Weights of a small GPT-style language model, trained from scratch on English Wikipedia.
Architecture: LayerNorm before each block, learned positions, tied embeddings.
Each number is 128 + 32 x the weight over its row's rms, rounded and kept within 0 to 255. Layers, rows and columns count from 0. Numbers have three digits each. The size before them is the row's rms in percent of the matrix's.

# o: layer 2 attention output (transposed), 192x192, rms 0.199, rows 126-127, columns 64-127
# v: layer 2 attention value, 192x192, rms 0.217, rows 127, columns 64-127
# q: layer 2 attention query, 192x192, rms 0.185, rows 128-146, columns 64-127
# k: layer 2 attention key, 192x192, rms 0.165, rows 128-145, columns 64-127
o126 107:135130141060132151051193105147157128152168108109090084130122110135148066185136107122149120110141061112153123134103137135137112114162088153116129148085147099176088094142157119174133085181073112
v127 100:150171137117081117168103187111142134119133137120165059142152168139118072176174137079141136103099143114079190194116134169119105072117148120088111207085141132088128131114073153168132145134113148
o127 110:111114136030106110129115025109139096151087155102066143128080089141115148140101144162141125138156106130132082108140177108074095145173141141168135134162108048115131118147113106121087143116130120
q128 095:075090097158099122147089094105115104125128126138171115132097116125137162092159160090124142126174060118074192124163092110098133164118067145157154121095117104049106111126146184080096127115152214
k128 091:186127094105133201079143134146145090048139134136123144168147146152120103157135148136096119166130102125124101052161137134140101083171100084143138099135166062161144155163180124128165173156164119
q129 084:126154115182131144164166118140133101077157139076160118186054209128151161093076146047159171086150164168121152077175106114086100135149109173179114124095184158081131047114095146106103164151124158
k129 081:136133133097104197083159141066129096131121103138079095121173063138161077118153126159089120122135024117151120124117100188190160081126146108097142152150107109137099195125110100121094150162163142
q130 083:157211181137163154157149120076128104017121147107081133139063127119107170127139104134092153154145137149101187137157127108208066195094080117177226161159060098066088159161140138136128157125172128
k130 085:091077093141123101138154132162150114164181103117211121158151154126159095137156189062157115148082153156137095129139148215140146045106190188121071116114193171181159094132122136151160092153040129
q131 074:094084118172169143105114116130146103085057112124178151105112126115130154070141140089161131078197095114066100100098161167095172141230134178152160137157103086120175100171089167142113118083108147
k131 088:109090155085056186119094079080155096148149122163122062124128127128143129143102126087102127134083085094114152101130091086106108110098086064175102114128114149133080106137138093034101136148147120
q132 094:143118155124128077107128156129124147151155098136115145143128109102125135148096132136117114128049136145160065107089108132111124131133152177095070148171178185181156143116130061169094186084179098
k132 091:073115110117160090111113133118168090146077104152138117130151161156114133164163115079147142134173134099121109159103144148130140134070111126180148143106064114134140129153164195153105125147112055
q133 071:150110123127175131083095087110078137179109177137104145126150109132172101177157083108150195124113152178084061115117172176138056125108167123150082125086116144145148125167150156135065110138151174
k133 073:081160077148102130214139148176118135117158151159163143100146196125046112071158151149080153056122050093129141100147113112158177144156095142140079131119152126070141125135153120146107111081147049
q134 088:172151117079124117089166125123116121214091112147121133094190112166152103048128110136081140155089113117130083129080174158129129127162155075139109153164096099145201105110146124182104135108112133
k134 076:096142190153133079155077117163142180095103126198098109144095107097045087188121092143143140081058106116137181159137115121098133143128105113064113111086140167111126162177108132113123132100153097
q135 075:133146171150124118211134107124122123118160122116129108192119165136141150123091129107097110077109136146133165102183075092119117114123139116102138137094148183107110107047090136098181105119105134
k135 077:158152201083129154106157172119121159113138132126097136082151128092119128142083111146167117138144190189169106199106121122126196172142141099152147180160172150151135134180184077153109146159154165
q136 070:137119089163142173129126112086147083082136135131192147044160118134141108109159184079105116135080169097170137046126166164149154164151127093180164122128075115170167094124155098083141117143195057
k136 079:149125114130099164051132133115176130087083158100122070172126148155135124167088085138120147117193140125153185158096125146098128105085144150140069133137125154165058187139109136145102135158036175
q137 099:147118075096159041096088169129127138194089110128118152067113132136104112141161095184154152153108142130187102158109125121179149108198156161134123122176185170142177137144146115177074098108109090
k137 086:104120144125107145124068146162102116137175141152157101134116118158136116139138119073095103084113108093159052062098122108140118090062077154103146149152082096104127101121121165106131134153188165
q138 078:131142141192139159086118162134103155066104177187195111137135159147104116073087157132103164111153122120136149118132140133166131121056172055127134128088154113124110113152157036153161141173140063
k138 074:128106112138164145148136107141105127200103111086100160107169177074127117183118152080181099123109108092144116147149144111079093168130098131118111152151121113137148208126144189156124147108170165
q139 078:070152114152130177181117071138134103069110121057152153111149094178174160139115184105134103093145138128097192098135080137134060154176073156129146135118095145112089099087142178113123112144146118
k139 073:177116150104115162106196136098159116162100159138120038126086190103122109104108104168124163143095146136166109103165169109124186107062133103166164145111123199164158149192165061072166086149145120
q140 075:129079121122118166170112071075172105121133129108120164140136119166130135147055090098132152138108158175100135053151109115129198086192136155171128135146139051071087099089139093157184163139103155
k140 077:070169129125106149141173181146124145083161125073100094180126181139173080090186190159125147134148144144189146185108144119115125131101144131153137150131132175180164116148095108100098135157160116
q141 086:167130157022049156154177123118105083159150100118060153085128107134140169107102116127134076095106133130094093157094118130205113133106176159143115163082151130208136174106131156139102126130147147
k141 085:109136150157175132074114145027115158124076163127139135117151193098139116129106095124111189175124133185137123119114098123126153062131144171132104179170156131163086098121130119157046190100113134
q142 073:158077124142100165064164169172154136131156109136134111091131110156086145108123167160133118090153132078109092138157158137121053077092119141097164197138059140129124080126161117069145154134087145
k142 085:150140167132091117168079112146124131136131128134107164179176087099119077102113121097119110183093173144112189152126114087130197174168146083070083070169136075157175140149085100158220075069147142
q143 098:137124165094161058118155097174103142196151149082079214098161101119125109102160102151154060130076196159166082179099107085141144130102171159066138104152134170163115123124102113147081130096046128
k143 075:113093081133148108146077134074103114119185148184116119132176139148143146130065155150123147091171089094179135120141117168174157125136136124139111138089151128128099079105098167097126055146182080
q144 081:115164137119144092130110163178157119163092121147197110165114110086097118091061098150099041118113157150172096101107164120099113115141159078184116149102117138145150157105082173146124099061075086
k144 081:185087118150127065101114110090147138169163162103098141055145104140116116159165095119136175126078130137134100171096146121183159136139100102072132121111118102088129078107171061104165039140129092
q145 074:089130139144116092138069137161124103150100107128132141044108104152155140132147072134122115090092127130154115118128105140176160167176123058173075150128139161170147079163149141171098150112137143
k145 079:138105123137134127131124115137154097138064145190203141156095154094054114138153169102165142135179124113113147098148147114092114174106153117114169130129135083052145165126082120092107120127179147
q146 083:145122184101163175155093106118200135117123127152191148142140112162145112109093100098125117062117051117151182118141123101060107058104154070138110087098135077096085103158180116089168140107089136